From a checkpoint of a small transformer trained on Wikipedia.
Size: MLP 640 GELU, 2.93M parameters.
Architecture: LayerNorm before each block, no position embeddings, biases, untied embeddings, ALiBi.
Training: a variant of SOAP for these matrices, 1932 steps.
Each number is 128 + 32 x the weight over its row's rms, rounded and kept within 0 to 255. Layers, rows and columns count from 0. The size above them is the row's rms in percent of the matrix's.

# layer 4 MLP down (transposed), 640x160, rms 0.157, rows 229-328, columns 0-31
size [103  97  91  96  99  95  96 110 110  88  96 111 101  95  97 107  97 108  99  92 100 118  96  98 114  95  92  88 102  89  98  90  96 105 121  91  88  93 103 111  98 108 105 101 103  89  96  94  90 113  93  97 107  89 103  89 109 106  88 109 108 104  96  95 108  91  99 105 114 105 117 104  94 104 102 101 110 107  99 112 101 107  97 100  99 103  97 103 102 104  97  99  89 106  97  88 102 108 100 101]
[[131 127 162 116  96 159 114 138 191 118 106 128 137 188 143 105  59 138 100 130 159  92 135 106 140 108 220 154 153 129 137 112]
 [101 158 137 109 118 147 155 137  96 154 100 192 146 109 107 112 139 142 121 116 133 118 142 132 131  87 135 147 103  51 124 124]
 [ 99 123  87 166 191 118 138 178 140 185 134 124 111 157 191 100  86 116  58 123 106 153  84 115  92 174  81  98  84 155 119 154]
 [ 64 144 106 139 123 141 116 124  85 161 124 161 127 162 132 155 161 127 112  97  33 125 124 119 161  79  83 113 144 122  58 143]
 [159 143 197 168 147 151 137  86 120 144  71 162 181 184 178 109 149 211 184 130 109  99 133 146 170  68 103 158 132 167 120 149]
 [133  99 160 169 137 109  77  91 170 143  97 128 130 171 185 110  85 138 138 131 140  87  60 140 131 123  87 158 151 101 144 167]
 [142 195  95 154 108  67 122 141  99 130 159 143 124 131  95  94 121 141 178 128 135  54 100 161 124 172 118 166 127  96 170 143]
 [133 143  99  85 116 104 124 113  45 137 107 144 116 159 174 118 116 126 109 152  75  99 183 159  96 135  96 153  72 144 126  95]
 [179 119 103 195 149  89 130 142 124 127 147 162  76 157  75 100 211 187 130  81 138 171  72 106 111  79 191 145 139 134 103 178]
 [126 154 126 152 145 131 162 138 136 120 147 128 113 121 161 121 151 142 131 121 124 148 170 108 143 100 107 179 144 107 123 150]
 [118 147  74 124 164 148 161 161 147 115  82 125 182 129  94  54 119  90 154 136 108 119 130 120 143 154 195 130  98 180 125  48]
 [100 152 147 106 115 169 116 118 136  73 135 155 169 111  82 145 119 139 107 147 105  79 167  90 119  51 112  71 174 125 122 178]
 [ 77  85 118  95 124 111  98 115 156 126 150 139 130 132 124  88 133  92 110 165  97 167 141 131 112  68  91 141 103 103 120 101]
 [129 120  87 183 121  97 124 150 190 128 141 135  80  69  42 192  97 154 131  65 124 162 164 201 165 178 119 136 133 125 178 153]
 [ 90 132 102 170 125 111 192 113 106 105  78 141 174 111  79  98 164 153 116 146 122 103 183 131 147 124 195 108  97 184 142 161]
 [155 176 114 117 125 135 145  64 134 100  81 119 187 104 113 112 132 145 119 125  96 141 131 157 124 154  87  93 144 116 162 141]
 [150  71 195 127 116 103 109 118  73 114 137 104 142 131 176 159 135  99 134  93 153 142 114 157 115 117 110 111  74 171 152  98]
 [118 166  75 146 155  71  90  65 125 147 152  80 148 101 124  89  95 149 142 151 151 126 115 136 164 156 156 158 129 132 133  96]
 [140 151 139 125 178 114 126 129 102  46 180 116 130 135  92  98 137 164  82 108 174 174 184  95 110  71 137 127 150 107 148  93]
 [132  56 109 111 150 160 153 162  93 130 123 100 125 152  83 110 193  76 116  99 173  98 132 126 161 122 171 128 131  95  94  95]
 [140 115  86 111 131 110 133 102  80  87 142 138 162 106 108 123 108 109 201 151 138 170 139 128 111 115  68 150 161  63  85 156]
 [175 124 129  81 150 155 112 255 128 119 130  75 132  70  93 109  76 107 171  90 106 133 133 120 161 129 125 109  93 153 124 135]
 [101  82 106 164 122 114 134 135  84 156 198 155 164 160  49 126 151 116 114 127 123 173 181 126 151 158 156 156 120 131 124 164]
 [185 136 113 120 166  79  88 154 137 122 107 169 130 107 182  83 139  86 163 100 139 168 116 116 129 124  96 132  97 141 159  95]
 [114  81 111 102 153 119 150 169 154 135 136 200  98 135 193 131 139 101 111 183  91 175 183  89 151 173  95  86 148 131 107  75]
 [158 106 147  95 131 126 157 176 122 167 132  84 126 112  93 143 122 115  36 127 102 152 119 172 159 121  63  92 135 127 183  98]
 [162  96  91 116  54 106 108 168 211 121 132 112 175  63 136 173 102 141 128 157 118 126  93 124 114 154 140 141 106 106 133  97]
 [121  97 138 116 136 129 107 149 131 141 108 118 140 139 130 124 143 115 154  94  74 131 127 113 148 151 121 164 143 108  46 121]
 [176 173 153  93  88 186 131 112 164  81 100 125  97  94 135 164 132  83 170 162  84 109  95 182 115  92 116 119 167 145 154 117]
 [171 133 127  92 131 132 133 137  89 118 122 121 154 187 155 109 127 124 132 131 121 110 189 135  82 142 137 153  95 115 140 171]
 [ 95 172 174 128  40 164 129 135 153 175 118 127 148  85 122 149  78 129 113 129 123 193 109 117  56  87 139 105 163  64 155 100]
 [112 116  89 131 117 162  95  94 162 102 175 123 122 140 184 131 181 132  96 114 127 152 138 138 107  71 157 153  74 133  72 118]
 [154 130 113 163 145  67 159 115  79  97 106 137 137 177 130 110 119 194  80 132 116 165 165  98  75 142  75 135 122 154 117 228]
 [110  94 144 134 156 101 138 113  98  83 159 153  65  96 106 122 134 109  98 102 142 127  99  57 118 147 108 100 137 124 132 110]
 [110  92 161 216 119 134 134  68 142 114 109 138 146 118 149 154 124 112 152 109  86  93 126 166 103 144 115 163 132 131 115 175]
 [129  98 190 153 106 108  95 134 112 147 150 171 141 135 179 137 133 133 158 153  88 148 148  33 117 129 118  95  94 180 124  93]
 [115 142 133 111  97  89 122  87 163 134 150  93 116 168 108 102  92 126 111  77 122 132  90 127  93 152 140 147 126 149 154 178]
 [136 143  93 135 146 113 129  88 138  93  47 128 162 130 146 133 155 104 127 161 136 127 122 145 151 138  79 164 117 102 160 146]
 [108 173 109  71  95 134 153 175  95 122 146 142 121 145 233 115  86 157  86 152 111 188 113 132 173 151 162 189  79 149 108  88]
 [ 42 136  41 120  98 155  79  96 139  81 151 149 136 144 131 137  78  86  74 102 115 204 114 149  99  91 163 161 156 114 159 123]
 [153  90 168  91 163 173 152 116 128 196 138 135  93  97 128  85 130 138  77 107  76 154 140 179 128 135 134  84 140 202 146 140]
 [104 123 167 183 110 134 155 129 113 177 150 174 170 141 191 123 129  97 140 145 103 135 150 164 110 137  63 104 114 132 142 140]
 [177 137 142 142 124 134 117 137 111  88 119 105 129 114 125 125 102 124 106 132  99 129 139  86 146 133 163 118 154 128 182 104]
 [122 137 163 102 131  70 106 101 165 163 183 126 158  94 105 108 165 143 100  98 147  73 152 109 112 181 130  52 133  81 161 147]
 [123 122 169 128 104 199 116 158 106 146 145 164 164  66 162 120 120 109 128 104  26 124 169 155 174  26 127 143 156 105 129 158]
 [106 159 164 121 131 136 175 140 140 147 109 129 190  83 146 113 170  95  79 106 140 213 118  74 113  86 143 161 154 179  80 157]
 [176 171 125 128 106 121 137 135 156 151 102  64 158  93  63 158 108 153 161 126 109 102 135 145 158 120 137 106  81 123 111  91]
 [168 166 175 151 185 164 107 163 187  85 114 125  76 175  88 150 100 162 143 136 170 131 124 143 101 158 143 120  86 122 158 132]
 [157 141 102  70 164  80 140 197 163 136 124 102  97 155 102 124 122 196 151  87 111 125 112  81  83 164  99 127  82 198  78 114]
 [115 156 118  99 144 142 122 129 106  64 116  97 104  85 118 131 113 149 138 154 105 123 145 128 128 126 164 135 194 112 135 179]
 [ 83  74 131 106  82 141 162 123 151 165 102 122  97 110 156 155  82 116 179 117 139 116 162 138 148 150 105 130 178 119 107 132]
 [151 106 171 188 101 138 129 139  96 130 121 148 151 121 132 129 176 136 100 108 135 112 139 144 128 159  97 172  76 174 133 132]
 [142 108 147 169 154 173 126  88 132 118 171 132 104 143 169 113 113 122 114  99 121 123 110 133 146 140 113 115 134 182 149 215]
 [132 129 150 175 130  45 207 155 158  81 163  91 130 105 159 148  47 209 203 176 161 163 185  99 151 157 182 121 110 120 166 179]
 [ 72 111 136 120 101 128  84 126 147 156 111 123  63 126 108  76  92 144 110  67 106 106 113  85 130 152 137 196 156 103 151 115]
 [110 159 115 143 178 134 104 121 120 145 141 150 138 147 182 127 103 180 120 145 142 108 107 137 128 122 149 157 178  71 133 136]
 [180 126  98 125 195 105 156 159 175 132 129 156 109 171 149 151 156 146 136  74 193 133 151 100 165 133 148 159 104 157 140 186]
 [149  77 130 111  95 212 133  75 183 118 120 168 128 164 168 114 115 113 149 123 191 133 107 148  96 148 181 170 135  89 117 189]
 [109 151 160 162 133 104 139 133 117 114 146  91 169 127  97 126 150 118 153  67 103 162 113  47 112 122 110 144 144 138 119 108]
 [164 163 142 139 142 135 139 199  88 130 159 123  87 171 161 142 140 114  96 165 190 100 113 214  55  92  95 151 145 155 131 128]
 [216 168  94 138 169 141 136  81  93 160 128 175 169 164  95 144 177 128 146 168  93 117 114 178 105 123  91 191 121 133 163 155]
 [100  69  93 135 163  78 121 177 159  88 100 106 120 114  82 123 109 172 128 127 107 140 118  77  68 153 169 156 176  69 111 134]
 [129  84 116 162  32 145 125 147 154  91 132 134 101 117 110 167  85 149 160 112  71 114 130 133 165 105 120 187 107 139 219 167]
 [101 133 135 120 134  42 104 136 129 124 145 125 158  63 106 112 169 114 101  74 124 172  97  96 153  54  82 135 135 195 155 110]
 [131 125 167 104 117 160  62 120  96  76 100 138 152 136 129 139 148 106  90 115  92 113  87 115 181 121  81 108 159  86  73 148]
 [106 159 156 144 136 128  57 159 132 174 207 154 168 176 104  66 127 145 116 142 129 181 116 103 156  67 133 162  25 136 166 127]
 [120 129 116 144 102  97 160 239 128 114 145 127  79 151 101 155 112 187 136  88 141 124 113  79  83 118  81 147 123 148 128 152]
 [101 123 109 164  86 146  83 137 133  87 115  92 121 141 108 112 101 101 205 185 112 133 154  95 132 145 133 133  79 124 122 162]
 [151  92 125 133  63 107  70 135 146 146 199  67 103 126 168 128 128 104  86 169  87  95  62 202 160 129 151  83 158 129 110 141]
 [167  77 129 172 160  95 132 120 163 116 114  85 149 117 129 113 192 165 140 104 153  76 140  96  98  84 107 115  99 110 137 130]
 [118 132 167 139 135 123 136 148 110 111 134 144 108 102  78  92 111 182  45 138 128 102 184  88 109 152 136 136 106 136 108 102]
 [ 87  94 129 158  74 108 144 178 135 118 148 142 219 157  76 115 138 154 125 107 116  93 123 132 132 141 189 152 125 129 158 102]
 [163 126 109 187  68 120  91 128  73 143 110 111 127 119 122 182  97 122  94  99 152 100 149  90 122 136 139 132  81  98  99 127]
 [127 112 125 145 113  90 131  85  86 108 134  89 141 143 217 130  95  93 122  81 120 133 132 135 229 128  91 114 117  69  98  62]
 [126 106 178 124  93  91  16  77 127 123 151 130 169  80 163 129 134 157 141 108 119  96 128 133  98 121 171 166 169 128 173 114]
 [144 122 117 134 122  65 135 175 119 114 135 102 161 119  93 189 141 119 154 183 151 105 174  95 186 168  91 138 206 109  67 145]
 [140  99 116 162 123 221 162 106 212 242 121 122  97 100 131 152 105 138 122 176  96 179 192 201 188 109 145 102  73 152 114 194]
 [135 118 160 123 155  71 133 140 123 143 122 146 155  88 145  91 137 129 140 120 104 121  86 137 155 132 201 156 153 131  81 106]
 [137 144 133 171 115 155 166 101 176  20 111  63 146  99 145 245  86 134 143 154 127 110 141 106 111 146 117 145  79 108  99 135]
 [115 105 106 109 151 120  93 130 117 144 130 112 138 109 143  91 138 132 116 179 141  95 143 173  87 116 138 139 157 181 183 148]
 [100 213 145 109 191  76 149 141 115 194 157 159 141 122 133  81  96 191 112 131 140 125 131 120  97 152 115 180 132 145  76 139]
 [143 160 117 103 154 124 127 132 156 123 159 100 112 165 146 140 131 131  94 135  80  75 106 104 139  76 131 159 127 159 172 122]
 [110 138 196 110 131 109 104 136 132 120  94  93 105 162 139  82  62 180 141 164 140 140 124 146  85 107 150 143 105 135 157 104]
 [ 84 123 107  73 127 173 142 179 149 104 121 100 143 107 144 173 160 162 115 186 129 172 133 153 125 119 105  88 137 149 186 112]
 [ 96 210 139 157 143 109  94  77 124 120 124 115  95 135  44 179 103 115 157 122 161 193  99 169 120 113 148 131  86 148 116 105]
 [123 170 159 144 201 121  73 124 117 189 106 128  84 126 167 100 166 151 166 126 124 163  66 148  96 180 135 145 195 117  88 142]
 [127 158 148 229 101 141 105 115 128 218 134 125 183  84 134 160 113  73 149  55  93  94 172 174  85  96 121 119 103  85 117 166]
 [138 173 103 110 145 133 122 176 127 110 115 175 132 134  73 129 178  89 114 152 134 129 119  59 108 132 103 104 182 124 167 154]
 [112 136 154 197  66 116 100 132 145 119 106 133  84  79 128  78 147  60 140 154 113 174 126  72 144  77 121 162 154 128 143 113]
 [109  64 159 135 162 168 127 169 120 139 112 126 126 138  91 172  90 159  89 152 100 128  65  61 117  48 108 122 157 124  94 146]
 [116  99  52  97 130 137 112 136 131 151 119 170 151 155 153 110 158 103  98 166 135 179 162 129 202  58 174 169 139 166 217 152]
 [111 140 153  97  67 132 126 115 119 144 122 142 133 106 168 174 134 163 118 116 137 103 156 103  93 125 164 107 136 196 111 117]
 [102  78 118 153 120 110 153  98 128 160 171 121 123 122 168 121 193 137 121 126 172 105  94 135 125 112 131 184 164 135 135 125]
 [126 129  78 121 151  66 120  84 157 139 100 115 133 100 121 107 149 116 100 129 114  34 134 137 165 204 151 118 113  68 103 166]
 [193 149 194 155 117  33  66 132  61 181 116 148 115  41 116  96 173 115 130 178 137 147 164 101 144 147 182 116 103 153 107 105]
 [163 134 122  91  81 143 170 144 135 109 182 125 113 191  95 161 230 150 162 130 153 157 139 194 145 127 131 103 144 142 120  76]
 [100  89 175  88 127 139 131 147 141 135 108 134 135 169 116 154 159 139 133  93 150  91 110 132 151 160  80 105 101 163 127 131]
 [132  73 187 189 166 133 139  91 135 108  48 172  81 176 119 112 139 128 107 127 130  75 174 110  89 115 200 163 144 106 139 146]
 [140  75 154 134  98 119 168 171 158 159  86 176 161 180 135 180 140 184 150  84 109 134 143 129  99 142 127 151 138  98 108  92]
 [ 89  87  42 122 109 148 123 155 105 106 106 130 135 125 159  78 101 122 127 129 130 189  97 165 158 169 116 120  73 140 212 156]]
# layer 4 MLP up, 640x160, rms 0.16, rows 230-329, columns 0-31
size [ 98  86 110 102  88 103  98 101  99  96 115 122  98  98  94 102 103  97  94 109 106  93  94 111  98  97 105  96 100 101 104  99  98 104  89  94 100  96 100  96 102  99 108  99  92  97  96  88 111  90  99 102  86  95 103 103 110  98 103  99 105  96 102 101  96 105 107  97 101 106  93  90  99  92 104 105 105  93 109 102  97  93 103  93 104 109  99  97 101  93  99  91 101  85  91 109 101 105 103 118]
[[ 99 142  80 127 170 102 152  86 115 150 109 106  93  89 103 118 171 105 117 135 128 152 155 129  66 149  94 157 131 140 179 131]
 [158 114 116 110 138 131 146  97 149 126  67 170 196  81 114  94 108 148 143 190 142 115 152 111 119 155 188 156 122  94 105 105]
 [109 120 109 207 153  94 169 153 115 104 121  93  83 101  88 114  79 205 167 199 130 138 139  61 172 123 178 103 124  96 175 109]
 [116 119 105 111 129 152 220  86  93 135  99 153 180 119 171  74 116 149 164  90 135 118 134 105 148 197 169 135 133  98 129  86]
 [140 139 114 130 183 145  87 145 229 117 158 149 140 127 146 114 144 148 123 115 116 142  89 178 157 122 120  92 112  92 111 125]
 [137 146 152 150 130 162  90 207 151  95 141 107  88 152 108 137 128 123 123 141  62 166  67 106 127  98 121 123 106 141 145  72]
 [156  88 128 144 117  71 153 183 144 122 127 143 146 170 184  92 136 112  65 138 123 134 108 107 100 159  95 121  86  82 128 138]
 [ 62  67 134 141 160 101  95 111  86 126 119  95 202  83  99  52  81 114 138 117  41 100 123 122 124  67 209 142 133 111 133 153]
 [109 151 134 147 178 132  99 168  78 179 101 131 145  96 117 161 189 136 134 162  76 199 122  79 165 135 100 122  88 123 103  87]
 [150 110 112 107 101 122  92  39  86 141 133 131 123 145 128 133 191 106 116 113 176 157  86  92 137 150 117 173 117  66 151 118]
 [110  79  89 119 137 140 160 174 189 100  81 168  78 158 154  60 117 152  91 133  78 164 170  69  99 139 169  73 126 161 119 159]
 [ 66 108 169  81  92 132  93  13 126 127 116 142 147 128 108 156  96 154 214 172 125 119 131 153  81 187 158 102 162 101 154 122]
 [116 145 144 150 122 153 119 147  93 110 173 138 112 124 177 155 140  77 139 125 170 139  96 117 119 130 193 156 178 109 112 126]
 [150 187 145 144 119 139 119 105 131 197 145  99 148  53 134 100 172  71  78 200 101 171 118 140 141  98  87 154 126 100 138 114]
 [139 110 109 168 124  90  63  99 122 134  98  87 136 140 127  99 118 148  94 196 115 111 160 128 108 135 109 111  86 105  93 158]
 [127 170 162 127 157 107 100 107  88 124  86 137 164 117 126 124 149 126  73 174 155 136 108 164 128 121  93 143 143  95 151 138]
 [122 110 175  65 126 102  58 125  92 139 168 158  98 117 142 134 147 167 124 166 149 145 119 152  86 179 132 125 183  57 180 137]
 [102 109  64  90 149 105 122 187 149 123  67 106  46 127 176  56 132 167 169 108 124 144 170 150  34  67 122 182 169  99 140 106]
 [ 89 109 122 148 127 143 130 121 134 149 110 129 112 122  91 175 125 100 110 171 107 119 107 126 173 122 129 115 148  84 152 144]
 [142 141 124 190 164 101 129  80 137  96 147 102 146  93 117 129 152  74 117 105 146 162 128 123 102 168 165 120 149  84 131 143]
 [156  57 123 139 113 144 123 126  74 139 137 111 141 129 118 156 129  89 173 165 164 189 129 143  91 158 115 135 123  89  85 157]
 [103 153  90 104 113 135 184 116  99 114 107 128 139 199  88 125 168 107 191 108 142  99 160 139 104 152 154 180 144 134 200 187]
 [140  77 152  76 137 104 103 116 122 135  93 111 122  87 136 125 144 113 125  84 165 143  93 108 100 166 181 141 126 166 174 184]
 [128 103 111 130 145 156 125 124 110 100  78 129  76 148 141  82 109 185 131 161  85 130 146 134  89 154 124 139 102  99  91 136]
 [125 166 146 157 115 160 119 131 131 123 173  99 116 138 121  93 140  91 144 148 181  68 138  91 156 102 138  94 109  79 160 104]
 [137 135 144 154 156 197 115 119 153 114  70 149 126 100 145  69  83 140 182 197 159 152  84 126  92 122 179 186 102  79 180 115]
 [131 113 160 168 148 186 120 135 148  93 112 140 112 143 172  87  86 119 160 134 111 122 109 112 160  85 160 139 111 110 128 155]
 [121  73 110 112 140 108 158 101  78 151 116 115 118 143  99 138 163 115  85 154 193 138 129 150  84 123 154 136 129 124 145 118]
 [190 127 138 112 123 148  89 117 139 110 139 123  92 178 125 114 129 119 125 143 162 139  95 124 138 119  83  74 110 129  58  92]
 [180 156 180 153 146 133 127  98 111 101 119 100  96 135 110 144 129 120 132 142 142 120 105 119 136 174  95 119 114 164 141 116]
 [132 109 106 124 127 147 108 113 156  82 169  39 146  99 163 146 196 129 169 130 144 106 182 144  58  90 106 152 106 117  75 147]
 [ 90 126 124 170 135 126 144  79 117 137 100  78 183  82 107 139 178 104 137 158  73 125 152 135  97 133 138 101  75  89 137 111]
 [111 153 131 124 144 101  83 154 101  94 185 117 163 211 135  95  83 108  71 132 113  95 123 129 125 152 153 156 170 117 139 103]
 [115  83  66 132 116 135 189  99 140 119 156 110 112 138 201 204  88 134 177 105 113 149 130 105 148 141  95 110 166  67 136 110]
 [152 105 166 100 110 110 117  73 136  80 199 156 122 153  80  83 105 128 100 127 196 161 151 133 124  75 125 127 130 126 141 149]
 [ 54  99 125 160 141 150 132 106 152 117 153 105 111 129  99  81 139  75  70  89 132 141 171 131 105 121  95 116 116 120 210 130]
 [188 120 125 130  85  94 101  67 117 161  97  76 120 106 109 155 145  75 154 120 117 124 106 168 174  98 130 149  74  88 132 166]
 [151  74 123 127 198 133 122 146 140 123 110 141  98 164 133  69 111 135 198 144 133 165 136 196  84 138 161 140  88 118 126 108]
 [124 162 104 202 125 139 109 118 174 113 125 101  66 102  66 172  82 150 111 165 144 109 129 195 127 142 124  68 142 117  91 121]
 [141 140 133 110 147 145  92 123 124 153  88 128 110 163 117 143 156 112 133 137 101  48 133 116 161 162 137 138 138 141 163  91]
 [124 102 160  98 122 157 138 171 136 146 180 118 112  77 154  75 154 190 133 124 155 156 102 175 140 112 182 117 108 137 115 136]
 [149 127 114 138 136 140 120 109  90 160 109 113 119 181 103  67 201 116 131 167 101 109  97 171 162  74 149 102 118 113 197 120]
 [151 136 150 118 133 158 166 134 124 173  87 139 159 139 193  99 101 130 177 156 118 157 109 104 143 166  97 108 126 113 104 164]
 [118 190  84 162 171 133 167 111 105 122 118 119  85 147 108 118  65 131 123 112 120 128 109 167 120 132 200  97 175 142 123 137]
 [ 80 140 151 148  98 142  67 163  98 154 120 155 119 132 108  67 107 100 121 155 136 164 133 135 201 115 158 164  88 111 122 113]
 [134  88  57  93 123 159  97 149 103 162 130 144 184 116 128 120 120 173  89 127 134  71 101 163 177 154 107 146 109 187 120  95]
 [103 111  69 134 127 114 151 109  79 131 147 190 115 112 147 155 108 102 106 108 169 175 164 112  80 124 107 139 110 123 128 111]
 [154 131 193 130 151 145  88 160  72 144 109 160 130 149 172 112 140 118 101 153 130 110 170 146 142 155  39 124 183  94 144 106]
 [105 193 139 115 161 111 136 101 111  88 121 117  58 114 113 155 117 129 120 137  71  55  96  86 122 101 149 100 138 102 167 163]
 [131  85 102 136 117 114 116 116 129  99  47  36  70 116 142 108 202  94 133 113 148 144 102 118 126 107 128 128 135  91 116 166]
 [130 133 180 140 140 126 124  71 165 107 197  99  78  70  98 116 123 160 109 147 103  47 128  94 156 112 147 130 131 123 167  77]
 [160 174 129 134 151 140 176 126 128  71 123 160 130  97  87  85 100 134 126 151 188 143 202  80 130 104 115 168 133 123 107 108]
 [129  53 185 121 154 109 180 116 119 148 129 142 155 146 162 103  81  23 177 219  97 109 152 132 130 143 137 135 182 140 115 121]
 [162  46 139  57 115  87 110 107 112 126 157 147 151 142 102 168 171 148 119 139 116  81 123 142 154 123  95 142  48  72 143  69]
 [146 128  80 151 121 163 188 122 126 158  91 125 127 135 120 124 111  66 137 159 106 188 170 154  78 144  93 101 113  82  84 117]
 [140 169 158 165 154 137  76 133 143 121  91 147  96 139 177 112 178 135  99 150 156  76 100 144 156  94 159 114 133 121 182 140]
 [ 86 164  76 125 120 136 150 139 129 160 133 149 110 120  55 102 105 170  91 108 142 143 169 139 166 136 147 159 134 145 102 173]
 [180 155 189 103 123 186 131 159 120 121 180 118 125  87 138 121 142 129  82 153 168 136  91 161 138 133 106  74 105 167 133 137]
 [106 130 176 106 128 198 138 150  92 143 111 110 161 149 110 137  63 145 122 107 153 100 134  80 101 151  78 103 108  89 146 135]
 [ 73 107 162 117 155 116  42  94 140 144 140 160 134 115 102 100 144 152 149 160 112 153 185  97 194 139 141 135 181 120 148 124]
 [143  99  74  96 108 101 117 159 146 111 166 113 176 114 163 118 185 177 150 137 130 111  91  86 153 155 127 114 132  91 217 175]
 [121 108 181 140 143 157 125 110 152 106 105 137  88 109 113 111 107 102 155 177 112  97 148 112 198 131 144 144 124 129 161 136]
 [145 151 122 124 156  84 118 121 136 126 104 105 119 175 223 159 114 113  93 166 124 135 135 107 184 141 125 160 163 138 140 150]
 [ 78 174 100  89  94 174  89 129 126 120  90  96 166 127 169 115 109  95 112 134 107 177 131 159 158 115 102 146 119 128 124 113]
 [123 202 126 149 126 132  76 124 166 121  89 149 154 166 163 172 165 127  97 160 118 125 113 178 147 160 155  96 176 132 134 145]
 [117 180 148 207 105 129 109 113  98  89 163  98 110  86 120 124 133 137 156 111  82 142 127 111  91 134 168 116 123 144 114 138]
 [136 130 116 153 157 145 191 115  97 115 131 126  52 133 124 140 129 150 138 127 108 150 179 117 133 125  73 151 172 185 102  38]
 [ 65 153 116  66 113 118 166 197 108  98 148 117 164 137 108  91 158 117  82 157 128 153 123 199 151 103 156  74 155 107 115  78]
 [ 88 125 148 132 132  77 106 120 142 163  97 145  72 153 125  87  75  81 187 114 127 124  77 131 147 153 120  99 115 152 132 141]
 [157 146 116 177 153 100 155 154 158 171 136 117 113 127  68  55 163 184  70 139 154 135 127  82 112 140 150 128  91 136 148  91]
 [138 119  97  84 200 165 118  98 151  65 102 165 149 152 105 179  70 120 153 145  94 119  76 175 135 127 182 149 104 117 112 121]
 [157 165 132 115 160 139 102 126 121 147 154 147 120 170 184 153  88 102 160 128 160 118 102 149 113 153 139 112 164  75 133 118]
 [142  53 106 148  89 112 114 153 141  93  80 114 139 112 111 149 157  55  90 159 125 192 162 108 148 141 147 117 161  73 161 127]
 [ 62  84 166 128 169 114 106  38 143  80 135  98 122 128 110 140  71  99 181  94 123 144 151 158 151 165  78 116 203 128 146 110]
 [113 151 120 164 144 181 132  83 155 128 147 134 117 114 176 109  94 230 108 144 105 164 112  79 130  99 108  87 126 153 128  95]
 [101 117 142 112 158  73 161 124  97  79 122 162  57 116  96  95 167 185 126 139  82 108 151  99  83 146 115 145 127 120 191 155]
 [149  54 160 135 191 149 128 170 135  97 110 117  97 130  58  50 128 162 130 155 131  77 112 110 105 136 163 148  68 128 130 118]
 [ 93  72  57 145  99 130 114 112  86 152 131 136 100 122  90 123  77 124  58 135  81 106 118 152 155 142 151 106 121 109 150 111]
 [167  93 110  78 109 144 142  64 123 185 138 103 168 124 124 141  73 123 147  98 129 152 125  90 146 153 127 110  68 158 193 155]
 [106 114 133 156  74 126 139 129 126 176  86 195 190 151 169  82 129 129 131 132  78 142  69  94 144  62 122 149 144 115 128 106]
 [112 155 160  91 114  82 123 137 124 116 123 169 146 162 105 161  90  83 105 191 135 146  89 102 149 195  73 106 199 128 102  46]
 [102 119 156  97 177 132  83 130 100  98 143  89 116 134 117  57 124 129  83  94 128 131  53 130 132 163 138 108  86 121 140 172]
 [157 138 138 102 111 146 122 104 113 155  77  82 124 150 101 157 123  85  93 173 160 140 156 149  79 120 124 102 154  70 143 118]
 [145 134 155 120 191 165 170 118 137 146  93 116 112 187 171  99 145 140 125 118 155 102 128 158 166 109 181 109 158  75  76  95]
 [108 113  72  99 140 139 106  90  96 139 159 155 111 121 152 120  89  93 127 113 108 114 120 139 155 148 102 138 148  54 168 111]
 [100 140 128 187 119 118 107 141 143 105 118 139 122 108 180 159 174 144 104 117 120 179 139 110  97  99 107 175 172 163 128 125]
 [125 147 108 124 139  86 114 170 181  98 135 120 189  84 134 119 149  97  64 115 112 156 129 135 129 134 196  77  82 169 139 139]
 [149 185  85 138 228 126 175 145 166 183  77  89 108 115  75 128 123 116 136 124 131 116  99  96 110 102 107  65 116 126  48 105]
 [159 141  69 112 145 115 131 113 117  66 113 121 106 162 109 129 116 145 142 157  25  79 177 183 168 110 189  96 112 107 140 172]
 [ 78 107 182 144 132 104 134  97 119 102 131  74  99  97  99  98 164  92 112  94  64 163 199  79 113 157 162 113  78 157 138  47]
 [ 76  95 135 165 126 155 128  91  94 100 154 122 120 158 145 170 111 147 122 156 172 126  77 122 158 116 130 143  48 113 136 161]
 [127 180  75 103 135 164 130 180 162 147 141 124  93 117 149 172 145 177 129 106  47 176 104 160 143 185 153  68  66 175  97  89]
 [120 162 183 102 107 138  63 109 140 166 112 110  88 112 175 150 151 207 187 156 141 149 135 135 157 188 153  93 155 164 132 167]
 [ 97 142 101 164 118 211 143 122 179  76 140 139  51 148 147 107 134 145 153 148 100 140 148 155 123  92  78 126 142  94 113  88]
 [136 112 151 132  82 138 154 140 138 191 163 161 183 195 112 146 132  67 153 169 151 164  81  98 150  85 127  91  88 116 110 141]
 [161  98 116 123 116 148 127 100  88 134  84  93 126 121 175 155 135 165 146 110 198 142 218 125 111 165 181  71  90  84 165  55]
 [113  92 172 149  75 120 106 169  87 155 131 111 133 107  77  98  90 135 150 116 117 147 125 141 151 171 132 143 141  72 161  75]
 [125 116  94 209 150 144 173 119 155 127 101 172  95  83 186 135 103 117 149 117 145 118 126 144 140 117 123  77 110 119 150 169]
 [ 92 137 171 128 134 123 187 213  88  74  79 118 112  80 106  66 166  73 138 102 148 150 193 179  98  60 132 130 172 113 138 139]
 [ 57 107 116 109 136  63 134 139 161 127 184  72  91 108  87  98 197  91 126 125 119 161 100 128 185 161 180  99 165 137 102 116]]